config.yaml
n_layer: 13
d_model: 192
n_head: 2
n_kv_head: 2
head_dim: 64
d_mlp: 768
vocab_size: 16384
activation: "quick_gelu"
norm: "rmsnorm"
norm_place: "pre"
norm_eps: 1e-05
positions: "rope"
rope_base: 10000.0
rope_fraction: 1.0
qk_norm: true
attn_scale: 0.178
bias: "none"
tie_embeddings: true
parallel_block: false
extras: ["capped logits"]
init: "normal"
init_std_qkv: 0.0604
init_std_o: 0.0
init_std_up: 0.0604
init_std_down: 0.0
optimizer: "adamw"
lr: 0.00216
beta1: 0.9
beta2: 0.98
weight_decay: 0.043
lr_head: 0.00842
grad_clip: 1.0
warmup_steps: 494
schedule: "wsd"
decay_fraction: 0.926
decay_shape: "pow"
final_lr_fraction: 0.05
batch_tokens: 32768
seq_len: 256
doc_mask: false
train_tokens: 300500000
steps: 9171
dataset: "wikipedia_en"
Each number is 128 + 24 x the weight over the matrix's rms, rounded and kept within 0 to 255. Layers, rows and columns count from 0. Numbers have three digits each.

# layer 6 MLP down, 192x768, rms 0.105, rows 0-50, columns 384-511
154090142140126123124153129142192127147132117080131099150094147128143097105153060101091141085074156137120130127115135131108170130138122148117124135089163107149129135124152150100106144121119141146095123141117138172147154107144142114126120120115126136145085109139118104143101129130101150133138138130092137158129107129105127139134137179170109107146108159187141087124146131201151154112141
167150166106167126129143125148138115109153108166157095143146144112134141156136159115148188085102124119144128119121113118137173116121173154112167126127120122072121147145124127151085130177175122096137138110110140155127147156128090120169110122142097135141108145158131171151149136110181109150121126132110126117121116133155144159150164153145130121088133146160135200146119110126137091110185
053095128112134117125132132152134106125121123155073144127121139166137100156136127135140128130163076160138167147131133111078128097132122139138103125112157074124125094109164151127116134143105132108105153156142098163100112125084093142110153169091158129096157112127109143150173137107118144129150095104116087149133134169184063159145129129135130134117121128153162146142134130154148213134135
178157107119173146108116151165102125114121073076120096096126151122133102082119147095104168125138111130143126132143183142165109125127122109119108139116158183112134137070112059134099139096143134097123128084115116143139131140138188090107120085137148121145174122134142107121164151114130125097132159114134092103148150063128142163123110158147132132112114113091111118108096115114120124118125
094128125175144147180126171089140133150174158112144037120116105138138148098112102112126120134095120102060171094123103180107140111125144104102126143154122149149124118148140121105113156139150137117161123147111111131115104145129165140100077124133128134135146109157128102104111115149118162159157127166093138131186133138143131154149113102172134171149134142155131068083092140122135099155102
122152144136172140134113171128101141140159072134114168153135156123107103114123114146117195125126157129104138077133133143119122139096138113139133142144118136102123112146116166100149112105151124117172145161115139135134089151139154124172165154125122104168146145139104110166124118150102138084133179099118130109105113137132081141125146088135127147134106136117123121125149118131095129167125
150133119080118121146126144144124138166118135089109141123118105134158115097112094115145064146165149160135121141140145111159134135138113125130113114126134106102120106090137094145112175070154133147166170149136077172157143134125106101129171152138135128114137107145100112103105144106138113135135147082122131151140144135102166112121129124115148106115165113158095133137157109171159166099134
127148084119178135127163146152123089149111150144136158092118140079183119125119133126127096132143117111151149180127096133158147148115119124135123136147111139151094131098149163130052119125092145154107095192141133164057122115157107124124137181100169136127136147146114146127138154119164122129139131138113122141128145108132126162131079102195132135117141124128110085136155090152115137146124
155088157144151097135118133118152184128085159130152139171107125105165080134123124136134094112087122083131157142093151143164109097137152149123110155086140119165129180141153104158109161118143142165133119096140132121140092139123095138108167096146161094125138148104105142134136135132120111099112086108138147085073109141151098146075100111125108161101142124132138147136124136132153124169112
155139121116104099093139131129118121154144134062123123154141162143126111131148092130112110141162159173125131141119126149162141124159121154123115113142135118126147133142134107128174137114152150119095133083142090109119099158131123133109140116100086102130118105141143111111164166141148159134125101131150084096098121123114140046109117122110118127134151113120110127160144101103115112163126
137092142118118173092130162123088166150145124144118107096110124108112165111135129124102118123137173122136144129168180112117117116116069084140125084139132131117114164096156092106082118090145120154081118124139120094131141102130115115105143147134128077103140107143109147177166106104118149121110121092148137101125131128102154172147136137147114114162132141105131109099095153086107101155121
117131111134160080121118160119154087102122118131152109123175144111115089120121094117124184174136155116119145113147126135104078126138142148104159128126079109098104118142086118132148110125115126163120147147120109126108131140161130152105117144131167113097053147125078162119081086194139114135127111112120128145135163159136094155121089098127159090125109140160123140126112128176112122135119
159146096122102118134147130142125099127093164102131153165144097105142166150144144092075171131115142106166141150130122143123140096124135150119145121122142112111163160098139099113103139073144138142150140070115097133138097121096146130147193105130144128150118122110144132120100129137073130123093154137130148126166127079089130149132077145138146084135128122107113106154155133134127137137126
214172108112114128111137095181111151148129142186100117113121118139156098076110167110082159163194144142140106220088134132170152031002132132103028043084160096129111147060172199105161038092114203106146027125115083136138166101087121098127167121203181124115108129138192132089164176117176213163166124078004223156083120177158147147069143081170122100147151104141101192111092117072132129146154
081088100124122144142146142121134141136124162127100128134124167142113143123120150096129177130160182144153116121121116114140138152152127124149111140136085095142156136176133082099167107146135145155125120181104084082121143149120125153102075128145100124176175154135104149121139115139145128140157081153104099117123149149104148123134115137135126152136073096098138106141166153137136132126136
153141103108171096117215150166072140084112118134084185142112130150159122093151156105128180146084083192110181143125141097118120091104141144099105104107137121158170113129159133078155169082157071134125147101144095091132129088093103171100155101115086140144138148146090150112171123109094165122115106124138143132125141142171121067118111117128145124103147096133114143061131089095114139115176
112139156148158089130117159127084132138140116115078109081118160128143074173125135127109151105133137102154153132179169081156107148123105065101146126133141107118134112119097130077122148135156185091123124127137114144162158105101141109105152129150152108103107105104118118140072123140095144121151096119129178128134146131146100187111171171116120145115085096126110103100139145096105135126107
115144077116167098130124132134128152173120121089121158137155123128113141145103135153085114160129117101147164136129165108135091138130141108089109119149136156139139125115110111125167157107091107111105124123174140140155129158176111134090166165102149143129103109083095130149103127167068118077137174132136130087156134133154101143148131129135093072145140129115120135125116090097128128106117
100127172139116115163127128117148151135152104103074125136121114089106134131106145146125120104126139141144126101131142120146158160137178118120117137175140172119101093163146178139096113128143106108104148127135123122141108102157150145103122114143107139163108143156132131115137124117123113112109134126128133114109115140098132130154120160118152141104142102145122077149143129113129140137106
131125178154129168176119116150067099137131128130141077130126143054105121115118098092138131173141103138084147113108123133106161150135160104171137144147133131149133139121096146102121105129132148142132079105112111152146133131164165118111117134164123116107148138134146128161137122153135137165124130114139146142149156134098171154092129112102113163114114128119103125096119119139123122095151
145130124158126146099116090138128126179116123144091141097104141148134106128130120111123170131095112122131137132132127108113098131096061154134139103081134113102083146099096119098111129119122115119126131097084097126116146100139127157076134073131130153150135130109128156102113150149134122178138102109136116078163128121119136083107121096124145135142118121128110171117147147139160150127140
141130160129129119111137118162129145132084112103133118124122140148135163085147121134127085126126136151153117120132193144119118106109127124151137137122143163115109132128104127113130104096103096179146093140137108093112063130129141154124086096129110136150100163137141130151093114137134162105139119142108124137124142134133156107077140126104147142138119122106107170129093127129120139125147
089112162143133128120146134153137137131118066084141120155122140141158131133138091092145129135120134166143160089149107145136124092102089141136159110164174122179129141150115103134118147122148126096134114136107116152161106114116112131128117147144145098113159148139109133133125110164122135151132116124131130134103129118126088156171134119117140132140092113104143115151141125118106152150098
141126155153131137115137051129171141152144104151132099131110100161116111090111109150095129142122085136153130107089134115138131170092109129143146143152161108113150129121088121083110134100121173105170099110123139130155144151134116109136095152131100149115092123100089099128122162118128141087114121138157116120105126088129138134115111100110134131111118096145090121077130113106139141113113
075132113131107128144163159151118111125134120128141100157116146117107120140091140160117097145128132153113108115118096109160106155111171162160094106141149137119112113123123175135127113125073122130157119132082095125126104115153102120162116126158143126116108148151103152127104146116115154137142117133075125147139113148110101130092140131174093153078172139124146148136136110118167094099136
140121141130127089179120105118095117155131128141145101161107142120092163084123116144134154192128079063137153111160119141122123094104145151171169106155171111116118128146146087099132086110150100109157136169112151161156117109103126134094120149127121151172104137126090145148142119118160150119132147134149109121162094103131096078096129133119118115157131084111133166142142163163152163102129
169118159133147106154142139109128095118104117137125170170142162086138089111092137156115122130096142109115142111144115139097111144116137113110087152146168148117124137112147118120124144122157092142118125183113135083091104137117127111148180113087098087132120132131103106165113106154119097158107111147136141133132151147134103146133135146109130097113127119124130098136130062164105164153144
080108139108122108155136136085118091089124127187146145127145119083127104147101163149109151101073131125156120112147099131110154126148122117154083142171142137086105123125096134098105124109098087112094126144151140104136132122125196131122119114155119160109160174127163151133116155163117082117094143129119177112150147139102178115195131114118127136154124154097128128133114192122126094122132
166098191154164128125160122167117137145126099134098114138121142146137109120117104102118131140120046125169123119129140118171107106103137095136184111141129157147126117104138151132135122127149129135164148133121132086148117145135140132163153143146109145109100089126143108144130150157110122107125125093132123165149074129116091136143125102122156085085128095099106129109096130129151130082161
068113134153100155142149144108145131138136135186115071111140155103157138142111178131111142121127118125131127121116132142129116111135157141161111101102084160121122133138109120123113105138129113148170096161153151116145121131138149122099062107089091101168134166138137103140134135162141117117124122122089125125141137129115137104118171116127118145151126112127146153108098157098100171148121
123115163141111159117073103149116143134180119116116113086163159131146100152094142186099129175123116115145125138107132121120101150107094101116134088124109117118137110136107104148159131141111124115124117126138147108141180103113150128128120147107121181102157115146185114134129100130107120102127140119111118131109157100129140152134159136129103142147122140136161167111131130135117127133119
116128150116124127131116083123151151108129105139107114130130115127133130099145132131117127131165135124096110109111102109124130117121115130157111104117135139102131088147128113122156148133094140105124107096119086101128115121127125147159149137094143082144077112164124123121123135117156090140129167167105149100097107115138127104148113099150154160122159103154100105157122155164106174171099
129133094160138141108131115122169121123153157123110086072084120138113102130115132129108133098177153122134092128082163130139146166124173139129115118123137119104102113097117132110128095156139072123111098147100141127108164132140116125105098113172112122074105133103155160128124111134083111106144110125118096153134104137130096125114179109115091105142157150148121123140135099146107167140113
131149145144087128142161126138136103131120113110093132120111125168110104147152171098134121132155150174110115105128162089106149150132153117146119151150125125090124137120111158096140107166114131120145118149143147142130139139143124104127145116107125142129112169102118158128127094121152138101123158161123127165087150139144110139123178111083142144136164124097110104175130150154124132087152
127151134155102160106119143130135101122124126107115087121105136103092168143105138106162135136106156121125116126131124137186146117133117126189141133120158106130159108131105135104116117126155127151119149138074087124112151121156149177130104090146101110137109096120115151119187141158125095151114149152137136113134148101097183139119176077145111149121137082152144126116128167135144091145148
106110121188135157145121114133193147112154118128100128113162128118116106098140155146132087128067130137140121106134151121108133120123120163122155140151159134177121110116117109093129121149091119080096118082098105193121147120153142127082124142083101078164101136113151132119194125179105150155094159163116134102098100125106121127152168139107128144114119114113146135150117100116131140166120
110118065162130069137107119105143101148112147118044104166097157163111100179150125106131121133151091121099203130134127123159125109118065135107150172140107141145123119099117153079133115130121108155121136127133105155131160096120131136109148142110145129096129149155135177133135130082109136139121108101127133128125121161115098117104171151109104116104127085149127137098108101125144135125138
062166146139148120110147143078145126138128132122166092129125146132111160129147129149090139103129151145111115136159114111143152110110110153116130100116119115091103126105082166124141119121141123151111101125137118149128156118149151137099067152161139140135150137112188113112123116161141108145123105136127118123142148153128134129114152121172130138115148140071089119109114103087106087087120
163117125132118099133108156113139123114133128108128158145141140174132127119132106110131182156114134111109150130141128133140117121133105103080152146121111122093168131088142132129110087115112115128087077156081146120148133104135125117123135097133157105144122130109115153134125165125119106126101138104106138138099130116097104129122102142139133158169140094093123149104134116114118144125154
154148112142111138143081130114161084161166174171123084164143104083100141123131138124134138125134130152119113118100134129090167143139176076117105119129156118148119107143132161152122124136084116102141126136099156103143144129151134126146090121135163107118147121107135145148152142150113139152177113127152129151157107113133109117079104112120124130144129149148133119150174134134146061139120
114138159114115144116091135139147134133131157153137119167095160090097093177101153163131134116062130085136100104077110139148111140107120140147129135105130091125113122130096081133158142111151112112173108129129128110117150102166113122111154093132088129145121139128115101131107118164124088103132084135117157112116160120131138128146137120150103139148146150129147098143123182136161087143110
148084137153161128153121175144158149130155115120081200208114133133091142095121124104127068132118132157189136129139118119132150123141135133090132130145107148094150153124122135122163155147165067137109163152129139158116154111096108143079193134115114100174127093118114135128165120147129061143137129133134124126163168141132076125144129098147088194130131115171143120132162158118146144094113
147147130128094149116093134137155140140117154122091152140108131144097093144131095126112126157103091150156139154133109158136152130101142129120108156126159117157147135148136154126100130129110169121163140174149148172123081139146108148175174141150149146160136109098094108139168142147114115108156127113116120124114121134128100119124145154122144094123082126165123161075145080111169149151121
149135110114124109108136137138111118165117119108149147103123149111131113136153144147098125134139081109139104134153109086170137108154168126150160140119141151121137182124105132112071124129163137132103095114098175166118101120132113106161164097103127163060144145155168127125094115138145111158142107156125138132125130097127136136149126084082161133126115161104128149108119157117145139111165
100090141158173091135113145125134152159171102161139084091136085143143179089121131099133115107136171112115142135126127161096142098125131147149128155121132122133138067125178094103136142137151144089111127142124148141141138148134159134123129103136123085121128113107177131101154170123081158115131120089112135137148102121137127150111120151152114086128098124076090146087145145137105114128119
080168128104130158141118128133077093092122138107151126121160156140117126128114143120089141128134105176110167142144133162092114144113122131111134120127127147114140134154121139124118113125117130088105132071173119146138127110155145125106162163126169118132144117117126125114099126121102155138132162101135121100138124134134115143111124094150143126147137105140123133120125154153105113133114
096128102126112142134112146112146105137142095109140138197107125138125117127180152123132136161140133129110128119142124138137176090116114149137141131135127100139110130114132114132124128129142118127120107132112154110118129071128133111114110095180133114127114105129124109157129131168117110141072104153123128155092121119137099132134115147158130150142131100131110164056181130100123140103169
165101134101149141148124161157133124130123108125103133167115149113111110128145117172158150145103123134134156149139121083114124110128118084132168171146165126129130129162129110172050127108106160158107110089138118142117109107119157136092192138143094117131122172146162086101144146105136105136128132130109115129139142130126134146113110092162109140157109121144130128113108122097115126185155
083137099091139172127131108157148151113115121097109108122132092108077128119116133108163144144167109106104083124135153155113151128094117101121158108127109151092088119128161153134148112117089135129121102133133132133103180086155131120098102161128119145064144145167081134098136137124159143139132127189089130120140129128144124143126148126091171141116112176112105132128139092147119133157155
117160091149133167133124121122130135106158138123111138104109115135094145123171136098084140109099131145107137121117148136149175170111111113115118151160127169104122090142102128102113150140136105128096165177117187131132179152143169152132117125108138133109135140105162153119119119122128168169096153146132126139134121147123161142156110109128118128147150094147106161188118131109138127144101
098138166158093136136135139100131143094079112161162121090154092063150176120114147100114159066130122106134087087121115165124134157151088126132118112123133117169157185114093134145118153109201159122135143104134140105073133125126155145141109125098116134101124130133122082132101127114113121133084117151102132133132100157116123137130133135128156144127087121174097131138109120127168089138153